Each number is 128 + 24 x the weight over its row's rms, rounded and kept within 0 to 255. Layers, rows and columns count from 0. Numbers have three digits each. The size before them is the row's rms in percent of the matrix's.

# layer 8 attention key, 512x512, rms 0.0708, rows 439-493, columns 0-127
144:104142117135131125118112102118103142124137139114131101078151082091140137141134135116133091135143090103111103154108167157135127148134141130140090152138117140159143129150178144127158119124109141125109147133112114095149143136092121129085094116099118098132091142093148084143117117166182106156123116125162114162148097131144142137118175136113165141117144125141125153180123106113119124124099
148:140164169123120138176086113159110113104148141094122115120120153114141129101086148105139112147174139103140163111137104113144132105135082162132136153122097127103182082088113141120127106142078149121141114087161126169116112149112127117114143117155105115145143119123129097130131152161097157151125121150129105152145123096128132115153111103176115097141097106126115128169121164146128128116140
146:137173132106165114103147115132166126098079144125145150135113101163123139141098133149124172126101130129121107101092130102093127149116090138152169115166114137152177125120149066136123084114091122138123148135130123148132155151142102155100137118115112135130122083136112130105117141136123122140137153090164137108125147116057129076145112107097118114160138101098132131113162109094134147087094
148:067147122123154108120132091140119087117131137113177152130122139117125141160130134138133146134134120136128098092121125163138154179124151092128061122136120099151131142107110099139120133092148138102158140126131126154155135111092128112112149162102144122092140157116136126155113149098157097114125115143121153172071099105146129103157149210129140143104120167124107117152128134139111196115156
140:132138121107071171132136113108133154106113125124103167115119110111133156174117172085145164077128105129149145131109101148152123143136111135104148100113106067153118178140163147180117136114125160113137123140126161140115163150142137097100123158119142101118157115107129166130100140088127077116111126145095114123144130121163099090141116124139124136161112084125110158137102159145148142105114
140:143131127139112160114152156149117135105114142129125110095148103121144116139084159132119133135130109151147142156151142163084074136118144172141141083092154175096185133131161055135109169123144112089152137124124113120112102126106093181142152114150147124122124119125150107128092168129096139121126090090097146129127128082152156127132111146126095169083134100110139126138100106129114092135140
152:101173152119105141093139106124127153120146115138085125138117130108122102119116107141132147118102127192143113137125131145115118133158127100143139119121137163134105187132147138113109138159113140146180111132112122150132141151099119141110154083142142134146121140094095134125112131148142090101094114091151101146102082151077101158115114152173179130121148144133156149142168128107134125140104
151:084160111080140150102146130067201130158118124157166105109110125119124146100139134124113148142117112106153158135131101137118133118110118100123113172079124102172096117129139158115136152167116132137108096133117151150150140090089105123118126131134130115102139117129118134143127137099109095116087114138124163132123149143104146131127117158102160121147145141116124103091112111147131163083167
149:134161089143104126141143173131178087083137134107108151115154125099121097174098155159171151120102119152113160132151135105111116126116095138112159049126144101134092141124146099135115116096103155143177110116105158138144099136111143137161127143110097100120089152116140140136140148114104140119144101115130129139153117152099097134171147146114116145083156128151118140143121123161122095117128
062:142105142176125097085119134150062118139120131175101113097108113148086131106118153128113124103092160079143133103157128094154143172112133120127138152141145146132131120109117104127152135107122111176110148123153107129160139121171156126163117159115122092086143162092151140115147139127137164154125105129166140106157099111099119137141124097121101124116144152126140121115127118067119129183139
061:144090120130165117118154134126104140112139115113133121131129134126147102115105125146120115098112092138158090168154167124146082148123104111119091155106108177108113118141079127149128116165098073107088128127083126150099167129095123126135139123131135141105111117139118144130097145141119144115131103140104164101155136144083134107100147124091133130137173094095144128090136162114159124081159
063:141139130125105147197147119106128091107146154131134078095098151119115144105162130101142065124112147098167137110152115121132083100134103144111092143151093157153105113129152092161105127117122094128109106118125126151168113075058142135103115160112127079182101115098148143097074137108181157132152137141123142112139130160118160126121099141085112128135127144136109168161091123143121124111095
061:115178149099078156119120163108118141172111159134147080105116103132116115163198109146098165151119101137118133135077145101111153129116142124144141147096099071080114196109133095093131114137147124123116191111162167137146109181140117105130157123132120164080145088117102099174144133101109151096104169112139158100137169110150164113128172132161132131138090134092108125116095113106181161105142
063:144159170136138123156106117118139074131123075157104141132099078143132107159163127148116135126085161131161180131093122117118112081133162103139085080131136120137110132129088105171128154147098093123124152141153111130187115069105140127133123111101152113145126135102124173128150124143120126135113145127120131129103131125083114141174107097126134124095127129112138126142118126119086110160130
064:150135156078178147150138092134084093120161085115152141085091077117117114133128161156218086145140125150138157130119158151151173072156134127139107124116106129122146114151160101129160153120139128091154099091125110106114142122076138152083141129108096137120157110141166110129122151131127113135116140151101133118134145115082110107125100111123163156111132135095123111153058181126133069132158
067:115081099154122113129112144176129151145123122165103136154153134132108147137136165098184086132125151184153145125111172112126162180128079136089155144127130144120148083156103142132131130146155104119135118129121103142118137130131118137127149187122136130136083094137136142149106163108083079125134106117139142141111089113123129147137112071158124133116109108136120095094091132148170118166138
064:141116105156095111155147150174129114143125161136161155112141122118155114101119147100101124102135158081153105119168108145128154176132117099177107117122131135150114121110101093114112148125114116122138161146089147178116152133131142124093133133128124095118151117117124153113147126112074118117121136116127169155139134096146162115086179168130138122104191132150140139137152111130121133102116
066:101167144127147124121096123147113092143122115136123110128195170063099133074108129159119147115112093181113153129116113144117080135135136169123111092114116156131159122158126129109093115157095136132150129125123116120157163127117170109151100129111134099129109134138107161135143152133105144150142130129127090105066142166096123127158114080098137204131135155143131107127104162084089094127091
063:117145079115142150130167150116133136111145174117191138111164110089108149104118149104161131141150134136128098144087175086139143127159127112097135123170136159172108167102134125138131159127145116102130131140109083170116149148122134109125073109090117085097139116147109165179141148121142111162151099102102103112068132132127110088125119123152151145117137110121148083098111128121141134158115
066:169134106092149169122176121114128073111098100137142098146101146151113156140153095112109163121177120107118151124094163136198108117130167120101132097141082116093134148170142179132133072128143122086118102130120146114122151152136120095103170154143177131119129112108168122124129116150111110165164090119141146147102159105088102141113113118135144150155110140108126151163069129153133114143128
065:124090189181123136122156148143137161139149173086141118133131172079132126151128091125156125111160112136130098114112122128130071122153140150128133160114132159103098150136097121155118098127135127142102141110143103101145079113123118129162146154157142197124095162129147072134142133133135091081056138146151122117170094151185125121137111097120145113109150118141121162127131142122125154119162
067:134150130175109116138162149143180145116138106103158110132098160162151156137126111150118148152125153159153146115130113162172117095121142080104137119146071123128141135136116120135182083118130093175090078089129103146175128085118093118153172148166145176105133090126124168123096157121105081155108076123141091096139149146103126141136128091140113114091136090154131153089122115139104164099111
068:124119144130148152129149119129111123124130116174110137107134107155146130141143147161130172076155117086155160136118146107157101137131129156164084115100093125134121135119113124143107080130166100123099152147155104091117146109124120113172148087100130113128160119094112176167132151127146130135144169136125096119101136127089115133165104105117095149108105142130054124158160115123176145079101
069:172158147132129096141122111122117134139104085161122101089125139129144110149133139144147088122159121117118112134140131129111112108121145142160125109081150064124140146097155121158144108156134099113127114191138147163141121116109122147112116078137131185106145124116101125118142125118151111126133083129108174106132175160181139102150125143091136112158098131132153128100159143145100159098168
067:119126131109162163141132142121141160118119129134115059119185099107101160109125132123137093094149136119168081142142142163151126148162163138135077095122125109138130080104124121121139105139124116113081175116144126120148129106094139131085128136139112132162107152118106125117141111124075115088086137124110099085138182151106100155136101129114114132157126171171139174147130109122077127082118
068:129128133154078100155152153138135082121113160095147116164084130122102142121125112118178116109189106120131160102126119144128082115161094128119139093093127117086132160109128154136126122147112128100138106167093112119120093111171090140127127130156104154134114192109156086115114177121149115109089114123102171143161141126129153175124138122107112124102133107100141097112145141132138149187153
078:179132098132144138133114130139101138146103113096133120103182092129111114114116151107131155090155119120176116118173160090110137112115107110156124114115126143167136135083125101139112114134168159117141125164174106127172154142126118162110132103120120128157171116122104179147161138117149160120156119164129105104157149151092099149116136103113095147156121143154152139131172131123138104119144
078:146107105120132107144131124109098145109137119144149162126157088119101164121133147125119140126162130128127137132114106172111123105121130090125137145140157114147134056126115104098124123134137117117113173140084113172146148162151150128135131126124110092160135151119100133130133148124132132117084091191169111174075108123150120128118076117111125154113110131134107073130144135124144111111082
071:153113139119147107146147125125165111128093089146122137136142114179156147092116117195158104119103137133138140095135160112140079099137111146084119101100142139151132137157086145119107111117093179143152121135136155118095139170103133106096142136123127127114138177097126123105097127165130105115125163171119137140125174123162102114128076136159115180152113095094139148139127148125094155127179
075:148124144124130132179114140121121148147111136160152135159133167106110129124130146115121118123107101117105141136130110122125143089156139169123163117129130110115128143087108113160136126150093165127128183121080140161148110148134099156143139092148122114105118172116118092145129133166097157108135150122171137153118133132137108105110122133122145093131129146101164097134150108115103138131097
084:123104122088140114158112143120090121121114143137111117126190111167120111117126182122181177066177163092141131114159066127063146125135137152122131152154151101164111131092124101119123145156150117119142105128146124137150158095117101131147108145102096112155139107099102172142135135132201132095105140127118116168113096144131110103115144131112114167100130147155137082114118134107147154137109
070:093093133082139147111125144134119117081107151084132150062114116083121169139143119084150165095158171206156117145122094155135133121139169122140137133098122118119079119153115133126060082130149115154151116095104137122131115120142136127126144128138109115144115150154092125141169129137138147131122144111110130140094114147179142148098166154161095125136136118110088071104122138123132098076111
077:162123110152144165138082139122132124095135127113170131102119137097162114155075098150136163129118113160130138134150130126173135162099151112128050147122109130106105122146132138148080171157107154148087143118130151115134135140139162136057100129157147132132132129146194096159119142118151114137089105161136139153145140142120151147144121132108128138145116130118119169121163130148159138161137
082:154151095076100089070089139136114162104122112151134136127219129110148111121122172147138116084127123119094104183113124157087139118112110140135129165101174150185157099146156116108114094113109147128112125147144088127125136152125110134133123104120114150160157082151116118115148166130154106114107073152122097160148173180105064157140103124161090149150101154142129085144154136142188139090138
079:132142123148150093136121141136084159110123140096130083152145115082133130115149078131142146149131119143123090137106127095142123151094141133159131146146140080168094103081131095144116118158107111142139108130152092130108110135120099121137108135122070135136123120152086128119157162124153118128114126131142155118127135173122124130131104113121140113125071115147115104142169145118127171132136
084:108136142082182163113142116101133119132121122080085082087149106144091153142136112146148144126105096133129168107120109184114112100149168120110152142102106137168094127131093121082146123134138136126121146121184080113129156118113126121142127153134117148131152110089112159125126139122158100125120144155141124121135135096126118120150144103141107139130176125173139126125154158168126126125137
082:115132128112113197085115137138142114151117115098138114109130107107161155173103066157101160155107097156134158128101137113144140112156153113162130110143143149097148110171110107153130133121123102161138122142122097147091132120144184119146157116126155157141104116170125114118161107118136112132146123119100096091131147135117172153160122115113105117093070129149086116123139136122145143150111
079:152119156122142107163095168158069161128136180132102080131139153091119118140163143113162173125162127154100102122139130146097146164133108172170146130133114070173122098130114147135115144130106121104095122135147122129090132130133132156140133145068135128170114159127108142113143160103111149177188154108128125136144098115154145107108147170110147139133157169137165116131165117109150096083148
091:158114164139122157089103118132092142104111130139103109154133132113140143146089122109114122148156120171099134163126114125165079131133126103147105115136134146095134160139076083123145124149103103141170139136169116127135106150153146132117108156143130113157100127119133122115156127193130159153184142167132128145121162112159159132149149130087141091108156111125128130106153087138073133109137
089:133101128137135100130131124154139114126190129112153133113088147096151141130112142098108090140114156165139131115133144107109105145124109148143142149137153110115135145121101182134127100133142143135186112101125125109110107115155115113147107114156095159139126143114082136148110145113105127122139148113123174133108115115143131141105145125175163135085094145108147139119105141103111167119119
088:145141186112155167139150155155126145109101077124113105186131131106181155154133120097082159133172130140147169135132101156135158114148132148142167110124118122065138100144120126120102134164160087108123076084112154119098138129129148110094111119125146110144111121121108131157131100125152094127105097096125117136138113104132122146146134143141126136141127115134127106118127101125116142108144
092:150192131128150167118122106154132150122100135121100142125123143120129126134113144162127129145103149128145099096104128124134110198093131130124074119071151139156159116145113111147124118136066079152127148160159138165114136157130122135117094093126115140116126153135164094099155094140123094113129185115142129125142170189140137135151116142154126132122145142108121126133145135111129100131164
092:141150122167132131112114151152133115134120101173119116138151114161146119088106112099177112147155126107117100131123131109107161121099154150125125162143133109152111167125104157135119146073121093150136106149133131145120126124130073156098124089108132104111136147099149089142112163101147128156102160122110125101146138146149098120162080126108121101164138129152168098120123125120193093185157
093:175146084124119109141145111135118185135144131165147144182185143137149106140123185126142115092112119142115099133133117144091113153106161147113181168141153170139156146108113155155127136113163149108120154175131122125163157187153132129132089128102125097131134149132109138116123118091129155146126165100119145157176129136123121141135090095146144134122129155148101125106154122115111081103169
094:130083094144155160139146104157137132158138121109099130126132124140131137112157145127151116153169138170102104123117170185130093154088145110157137131144074172121134102103105106150155099140123128135116129157126190125177136120110161160097132129132140127118154141140120107148106139106121105136106132151109095128113166143128078121101160160142157147139156109138144137128154096120157140099159
103:149144134125159169068146129145159155103147140127130111136181149113132135113114126125138150164141086140126117144103133106138091130114161122153073087150152158128095110126094118114145107136090117132118129101118110122088095135133141140098094178087134125160121109110136106130107144140144139141102144157137088121153165103172090098135112122147114143094142149100115153122181109123137094119085
099:119126093104160175115083151149125087149125162158106157116156116157098153124125106133118112092110094098121146122156105082097099138148130132134181124117113152193107157122142137139117086134144125149126147098162128139109151132093146126119153151136125144178152122112122169106130125136136171107130120153114125156172086135088104137117100122122167135117131124117165079159133165141144174088126
111:085142134097138088103107151142090140148126101164132141111175109127119135132105111148135177110100096112094094117076140160159092151112132107082130147089096124122151124111173175127130099157118157155161169125142101163049141159118107114097128155112134135121137148194139142086118104125160103154132124112137123117168128110114132125134127111174121131126113092116153167126133126120109095100141
122:111111126144112074060117161166133123161120125094129151143152112130120114127152143090146131134126176122146124117129162117123136154153144122097157159125110145096149111135128137145124128126118109171152142158080118112087141125106119137147103152130135165123165131150162145114114143103161088102114138129150137098131123086120143121146144161150096099137132081120141095151157138155152099132151
135:086107128137157090151120096147092103175111103136120137075116135114119121130131110127098153142127126110097101147090114113118121155135095129123121125104141058140142127132146127102138127144137136100182133112125105080082113133097162119137110162112106128137141146162153142143150101147164147124139155125155080136135087118118097114175141131133131126129113131095131156153141127142108119109143
120:118141105172116099141151159114113118110143133144149142124126121108126167137130135146126118139122135117138164148171085110130179146127093109153128120146107159109093084091093142143148151126136158106172090104159092152106182110109088103113116102135137093123130140105126136116104120107134166115117129149130176140148129140143141091146072152111127124155149142117202151108102158087126124120134
130:151156091127103143116143096083088127130140118141115192096126156118101158075119166154151138131143140122129130125105137100135171095138133109149220151093127127145148138121138139178157145142137173114126150130115100133129158144105144095137138136136130111122096121110105143116146109104133140092153119093154122159180144130086145136114147119089128140131118185113103139117144127082133134127110
139:105147126076131112100110103100115124180136104100077104115190128140141091113105103121133094158136136142143101074133114105193117116100102124135127103119075083149139126112099119140138169128088128130112116118135113121167112158183105160098143155105109153132118147113143163127110130104157173133130092104158141120116144165131110176124123133153121125152141135136112118125176119080126107103125
138:158146108145101043148111109107120132175152127122151191126144154092143133165148111198148123127102142147137070133124135104128119123101146116087091131135073152121107080167159146172129146094147153159102164124075172124143143139098106145100153100121172189129131162136156167143153135109089147139121133145115124091114098107140182102116096112134149138121103156120126142128101104144122121148119
138:105156083124124140137128144117179138084149148055142134121083149119115155133062163123143133132104179117153133097135137112092090131126111124108083126129107143116146148106109138134137170132143129121134136123128115137117128114097093144110143138134140107142121113154095115139124127120160155126082156107124140137081196134154090153121103135142132073092144123173125126110134126095133124163156
# layer 8 attention query, 512x512, rms 0.0698, rows 440-493, columns 0-127
145:170128134151166118155110148119136089082158162156097140108098191114140098113147136094113070134123139112126134164162129141148159148117154136091166162134091129085137053115117108154146138125145131130114125118137114163099145126132112125133178108155145136121089117107101152155127093154153131150154146123152121136186138113170142162134109092150148159112151122130095102144129122122100126143114
150:109086130135136171129142140139134133133143138111138135119119121133120150126125136122138135142135124124084117121122137139144135169158098134169149114156122171142141100120139086109147143140102134130088123151125126146126134164147081135059074113105080117116123140133152114114104134134085097092104124145070114107110152126124175093123117100093127120150095119139109124143139098130142136099143
145:123120117092157101143116145152142138081152116114140130107136143130125118164102122117147174142133119139100180131148124178157117118118130098091131135167148095141117135140098107130099150121116091120136147087114148123122087126102134136121093127148091115069121083114141129120142149116148139146108123132130142134109100121163141109162183133086171128137131135171121132093113098162119072116125
144:103163115094140133140141140091108141114102143147109121101139146148158138121145156082163138121113139141117122079082128152092110122125129146161075112126130147149166162136115115184116114139127145105130132180146103108111131148137142092148141189121104119132104132147158154145133148078109083140137172154097137128119116080121130147162155150136101164145163131121136143134138114118117114130159
143:115110131145091113143130156145136153147104103130166099140139106129149139087110128133103106094170139144149126126140175125120138098086141129120097091088126166123141088099139085122130107145094138176107154141105111135147165139117115126171155125141101101131147135115147134100134119131143160107180101136083172103107147112112125157128120165154115150133098131130155104112118149095113116148115
151:123141095143119089148137136146114126124150146112111118113109111163121136156150121126136152093079108136150138126104107087093100126137164178148093142138151114137099149110153142128158160111118116129116135096127139089122141133093148175109135091121143157128128118181150108112115103149130147111124115113151115150106114119150123148100186147119097154116148156098154156112127151127122114104108
156:089118148111115140161102185156162107146092122120134113112136101139137175140103155117114145107128119096151125130114103119141135069122119085093112151125129142136139121121157174152111110129128115099146085110155118143123111133119183111123104119147171105141109107133102144107126143108120089144104103101113137116127101143153133149097140114078082142141161148135148132102131076158137145083170
151:150140143105135174106121186129126099123110136143115184137173152170149114131097117151118088130125107146102145149142128102139108128115098128150097077105138142105106135117103107124120125158101139107132155125082083180168123106162112134138116128129132139146107114107147144159111097156125096153148121121120103157130116124143118148106118148154095079121138123120145146122128123087131112155092
062:147109144103128120145120114162186127071126129109146137108107123108172112152126155124111155130138129143109154114131095157121148095088139119096118143146114108163105134112141112126099154107125125125103123134164118130131127103163116115128147132120101152130060109114141157166130115145152185123116144095091152178125109142114125149126108134160161123131119128154089124180145126105155122110144
063:147176142133093120144119091136141083145105097134113150108112143133146120156123088127130162112128128114090201113075120103121113118122147134132139132161207107118151172126186111107157127090150140135131171172147137111154066156090128140105147138131174140183146115113146132145139112149125104109077165132144140130133093150133130127132146119121115119155083142129158106140113127134165109122112
066:168119175129103106092159112150168169133115095168153132115132164112110117122147134120138117153159094155086132100086124132140130129152132123089194151124116101122138106117125135075123128141103150193142140135134096168096132175146133097133142093101124147155128127119142119153107104115153070132109122111159138125144139110141129144141134108143174155130110133154129134113138073083111147147143
063:100129106149161147130174110164123128106090097118106135112143100130132123112108167131155111151160119108126164095170189055136180176125107128112119148154140117125120117104111144122135117140150144123144114127098114122158085140117150132138098120141145115179119146085142130136104151167124096157143107112115157134123125142146136141137131131121129120117152109196154170119123170139107114097115
063:165107099113134117110146114103158151155098160104132140141142109145099094138160165121147134122072141161140162151154100073163128117107118123123130151061108131132112138118118074119129147126086142133147145124158126130176155134121134115107112148114118139128129102139116136166118075135158142148134105164079096155121142137141102133111124110176158165164111102115101093121138119120126160117147
065:167121105112107187140116157120196084120149091158135138164129108119142114085153134143131158130137133139089125165127106161083138154132169122137150175135124119144105140105135134120126153174098137101109149142134159115120139126114111124157114110139132112121161120184131126147092130129086112092137100129141138162111110156147121118111132115085099118166109126092116091128137096123114143088138
065:122131128145152121084144107122110118103149158099141107135130186172153106171101119128148151151125146126164117143178114093134082135125156138181134142120117127147140127127127118111135164120121159175122172174187164127139110103125140151150081126146117127152132147124105117093131099167088114141119151125139094124108083125107122123100151117147167068108137154089131123151164118085116112142149
071:163108122109138147125132121083120140065155084113177143103149152114095117099160111090112119150122123123104156125127119140122176150145152151109114153147152124109139153129129105139128111114141116104107123130113075149099154161135129085151128151087112156120126102133107122157141138153152126148119148155125099108155141148152157129133105145126086116137141122108109122110136132122143128067167
067:081067122156149139122100116117134149109102153072109105110123123127115136129135159102143094145141102085139150109110123162124124127117148120154138094144156100142107148107143141139123145134111127142113092137117174146154131105128124111117107185113117148125141145181147131094113100117130090159094128127127103126117127130123131171109123106106136092152078148142156143114145128133145118093115
064:162135104098125078142121128125160157112125123132095122115136106197162175122126157133112098125124181091101155134147117141107097137071156124134121133142133129145097069178137117107139132177156140141150141139142143133123151097152191138172091115131078118164128124097139139161143106097093150142110113151129126133164129147153164109119183118170155131131137112106112161153164113135083097111189
066:101111153148121156120103139164106131129129149138111129145126160167130102157148142152130097132124153127177154133131110125127136118116091072133138127150132113179094117103108146086161138096124123135123144113119158105139154107155146119144108105176126095158143124133125149163084075108127101104096147121100157103131098122140131136155118113166136097103168109127159130105139146130135115205125
066:125101128167132110109118142091095132175135086116109112139108129136120114144129161101110101148125116089117083095132135124161154142089102088086099091145165113157150105153136120135117071112095120108154111122098131167135147118132099117124150148113121124115108108112151119127136170148126105091198093107133155129115159104098133131143117159159116137134099143151158101126115146118135117135118
070:111136159129127185120119108117149101163100150133113131152120154122110095161130090106127081122111107128190111127161157073121109117132130107132094153124113114170129095130124155118149160120114142107129128134129129102126140155136167137097112104124120088134089114130147097125127120159129129113112103121123108103144148112112138111142152131117114134154139118110138146138091125116152122143130
071:129158136140116101165101146144121135092131142152106096116164121145136125118113130142141084115074143123111095117158136123185146146136132146168144116093116105136143105100144115096181126109102162091162129076109147124172123129116170144120110120105156114113139082133141141174153078078144078140081131093142169145136122114145101144155106103122118124108138099156145156128150111113125123136112
073:092132128080119118125143126148108110108126122146141133107108101127136138141146132173111100115086123108117133100126131109177104130120071097125118111158124129129109091122147106101140112112141143114135144102143091147091152129162116116149141143111128132068155134163137151134092091122163145142069174157154114155121075118139109142173114138140127174102147134126144149123156126097144101101138
072:109167119103120109171141116110126138120124110125144166096170118129113115140134101180148144124093143121075140138099092116135140157072087133080153125153153140157086130140140139123119150148126081135153154127123148175129141112137137094179105121148157093118139117168146113169095141117122128117119131132137109206142143157140111078079096102187157138167137131147108132116192151142126079119099
076:119083119150124135092168110137117132174137139144142111146112174106138123163142167088106108126154141173154119131125128131150137125144125132127122170128099139088120126159091097137117112145107130130134095130147145137141105104098099119098159095131127136095105157164095108098153146165107147163148128112122055090109107131134130149125153114110115136149124117129096117109107120105099119161173
070:118162155107101106148100147125115109098129085116089104097164143142127125135135144162116123123101131126096137093103091146157156118111118177106161112136139098145107140120150151135137131120131111109105149108116135133126165094142168104140108127138141086160155124120147143165111140118129131084112133130101167173132093129124123116106095118125147080058139129128152142144123124150116139091112
075:104158120116123127170117164153120102098106150099102070077127159145146155132109111143162135130087120094133107092110140122135138137140123166122109130132118155123128150090120121100156079145106131119102118124138137132123153103082148081146135128134125127167124138098127131133147127140160111148150115069148149099111107167108112103091145124109123077163164136122148146177106123194118124157147
080:109077166167176146143164105133103121147124096126137182140132135083140141126118134111125101133110098097123095098112125078177135146171161121124141109177135106129120107124138122135125104126125111129102110118155121143124093096143129130145094086132152111112101113128133150169116130125098158156120160125111124150127116098120124115136132142163137109149091131183119134129162132098157164160122
076:111124115130112107106093144125133134139099102106134130124098135145129156129135105113113120135144133132149125199146138143107130129134073134114133131132177135099104120133160111125155114141139177082136155111106107117141088134153202130135095163114158156118142121139110081114118099115142120092155125159099136140117135139135140168125153165133168147106142110106121124126163081154126107080147
074:113154134145069107142120144138140168131129110131108192096120120141108141108099101148138106152101186134122104108110133137136140132117074179131144124135093115145090141136146116164118094082128134104143161121112133120132133153159178133121119100136140101144119141123147106157102130168118154098094116138122129165111108096136128138113095114123079134141116132090135116123146111147126126155112
077:112147156114080144133129179111163110121114131090132130132141154135120114151120159140146107138167169139107160136111132122120126130127122160162139124127164159125101092130121075107142178142123138070178122121156109128087116148167162152156142057118108117104104135135141161092135103085173129144105119149129150094135113142101107094109135129133138109104149144095107131169119106100128137128133
081:064124096108124132146149113084134106135127093129107153145107118110098104161168095099112160119132134079126131081108132108130124101118122135130200123145158112131107111145140134118119114155119121125174116154141109129101141137160132135117149135103129140112121138112138116149086125123175152148167152130129137128152118141147140078101108109154145102145122105176109109138130154055139136114174
080:145157160124129165112135146126150114126137121127151185121082110166068120157120116128110133161103140109149176124100127150112106131128112119133096132143158101176087100162156122123155162101128105133138119108111141141139125125134153151137131128134129117119180091148166138142132105159100114169159157123111197152129148142149145146117101126169130097068116137101177134124139115173123121122117
084:095168118107102076147115149154155157132107124152133137100126123174113124118103177151142105129064126151112125151109148139089133126146129143144171125118129140123144159114121139134133120140151126103125138123122097148097117121150159163159120136086114113100137126117124141142090088092144124090111128132083139179171151140116122119143119125124135161140138128133125151143140118140112098137159
084:197121143123136146106101136116152092149107131118174153136121125086169107133104119149118109142133145101166093141121122145141150123152145066163106093076106117111144138143156131131118100130148117105108111084152128106160135125088112111146138123171129119129163082146101130148183112102122093120143096117135154110165138119151149123127115138144102087123099059164121123147117139126145160130194
081:135092126100155087141135161160162107136119142132107104131102150126141109118165144136139140145138088104153189141118140123135088112156142131118119136104101094113126116127159152106159150100140127180086121151117115149090147112139113125083138127135106165138132148054121133103091126081163102088114092106159130111160131110118126125120148145115136139151154124135119101126142111105106149142115
083:089176076086110079139123118145105163094121098096136111137168146169146104096103149160123123114113107135111184145114107165089106119136106147172117125103130138183126138141120149101170139104142108131130153101132108149125189099133152160128119164115137101158161117111106110121093120113127166110096082130123148167121114102144095158139085123124162132112128130078138148172148104170133119120124
091:134128093076076088120175127106148102129151133122140185103102134135152082127138116176133149130095125164151140111115152149109133160120119135132145129139142110132155138154147143101102135123094119079166125134121095136098133102126123141182120126135120130151133157103138136158156096117130150114135126104104159109128102130149152091118093120162121098093132103126118164117165170111124099145144
088:119132130124106139129115153150128098129113139135092113128090100146104155190117103122156138136106116148136115114109144151145122136105128128138131157125112122120125127080164122125131156151127115103148160152098099131076127129081123118113094180105116154084111104142116116148148120149146109107132119133140109097161155134113146167113222089124078115165157141103135090124163137114163114136103
094:127141140142092071133107163132128149103116109140142133089149143100105185069128116113153147143114140122159142119198121147111121150142121167157147123136158117191119122140144138122123122108160111150118111100126118144116166115172136111146098129149116099150171133143120118170099098094120135111129140156133174189122098210143141138127114135126108132119129138144121109130169082111088133104107
090:129142154111095084114154099099116128162148132147155104152088145152142139124156135114162078108131132135127118155132140139178124146123116118094155124146171128092147111121133160129142117129125133144094096125109095103126119140164108168163093134096156112136132173083182104164069164166081131131116154101131147139134134159140104137132108133146145106125125127147143147160137084150135127149133
098:101162124100079111190098131127094195133106106129119116125109176092139109134139138135129117110151115166081087161099123123101097137117136164104184120143118120154098115142137147107125171158127137140159145096117103143133165102162143135213070162111126100135086111075110151147126101153097153099121096110103139126107113133118134087095110128119133094103154152161106134132082101127108151101084
089:127110149151139113120103094086087151100135113066122113094140161133133132108122136130095151115116131062114131150143098124134145169109106171143151103152132158113135123152124169093143155137081095122100106137204105173122136102120087133148096122067129084112099120123106145092146119162089141131125151099117155117144131132177103135119119110177179123123103151108162126130152119163150101094097
091:119163117130127134110151093130110141096119142165128092101133106162099137116089125113140101097088107132104127109119141126120113097161103164140154105113112131134153140076133115118129114168136116126131150173119109159126100158125162090126079111113142135130132147086174073143118098101144132157151121095101128105136130105114099115103134165134112117129116133144109133122116168132171110140109
105:091145117077132090133118159078114118092107168106108121118159150100149100109111128151135119108130137115134136175141139137125136153139175150133139127133095121079148141102156131129135147122162127146120136130129097147149153100135112115170130167131131145121087163117140163104138136165158164090135116115159110154124142124143111112126138096140137106114134061152114119110105101143129082111137
098:136140135124090121133104107110120131118141109138119145116113120150161125148149128110108107138061082132155156117094115156098151158179117096141162112151127082130068135079158155122125128113102104146124169103144063161097158129163097153164118144122135090120137117140113083137134153089106142119126120092146139141131125125162167105115080149134098131120123155176109142104091173100100101157123
105:103118131146148155130108116088148138101131121144121140126126116136156183121178139131148137122121121139117125103089118119137132147111140096160102118089154168087115129145140087149121132141112118169101128149127144124116139136121138091120126099143122109098154113154129077137125093079116085113142151066123125094113138102147114121108128120168159147154132136114128119110143095138130116125096
114:105130119117116147151112127156099158126119160087173110140141166136140128104117137094149150110122131122125165122154152106157096129116154159115170095144123144101077149107129100135143148143154084121122108102137122125116122156089127146113105095117145124137118152117077109120062116124124095112160127162135109114152102114134109142112136126105116145132111157129092158149116174088112131165120
108:155107098120121079127122149149132159149181124140136138113098111102129145132081138144123164113154160114145107104178118161104156117182107134099113151096087111157116127132111107147118141109130094169119103118098106131135129139128157153111138135111129134145155117147137133152135132128127129090081108180118146148155163149138062120077165149124153127109152097141125147133140142136109117156137
132:137143152112134132128152097129131132181116154137149087127128160092126115068069101120161108111119142165098153127114135096118162131112134134083142177123156113108129162132134113156135124174150153152133058122104146098140076184096147167138106144105152132129104104137100156106130111115107117117135156175142103134120137100114147148155128135123135130095145117146108102130125128099094107159156
133:140148101125084168090136088146143132113111145130082135136160159140128117114130108127121098098142166113140145163100156138143136112153165102092133102126148166140135140092141125120140133091153141125157115115123139108145172120158121124082113140194137125184108121116150130085110160119138108125128119074149089146156140093157118110161179122139113125149110153102127104153124112101140084111138
136:099138134153156106139131134114137095124112136115083117090098140148127094180123090091141132118085118088066094103123150149146134103141115136132162120094090136172133129128120131166119179091140143117103150142132147126112165106106095135086108092140145130084099110146135169155110141113157146087156098080119156099154126134117112124171109187123131145100126113129130158091131141131106118124143
136:158086140085119112120132107136193114147150163122143182145120173137102126123085130157120187151090130147127122108153100158136142129151118122081107152148059132097111106140114135142138086082149112106090164145142127115115121109110161187166155090138137160175115146165162133130137115143103154190114111166144093085105132158123168108148066141096108151092110146158132158100101098146117099147152
139:152133159127114153128102114124085152099126122119137147131112115120088151102133160134110103147124157105150119092140167100146130136143166127126127095119110133121123137163148096155085145124084094135129132101142133134126146147129089114153107150098130180121114158107114125116147147116168143124152138120119126114148120119135118117107140081071126138129137124124157081136167120119135147116149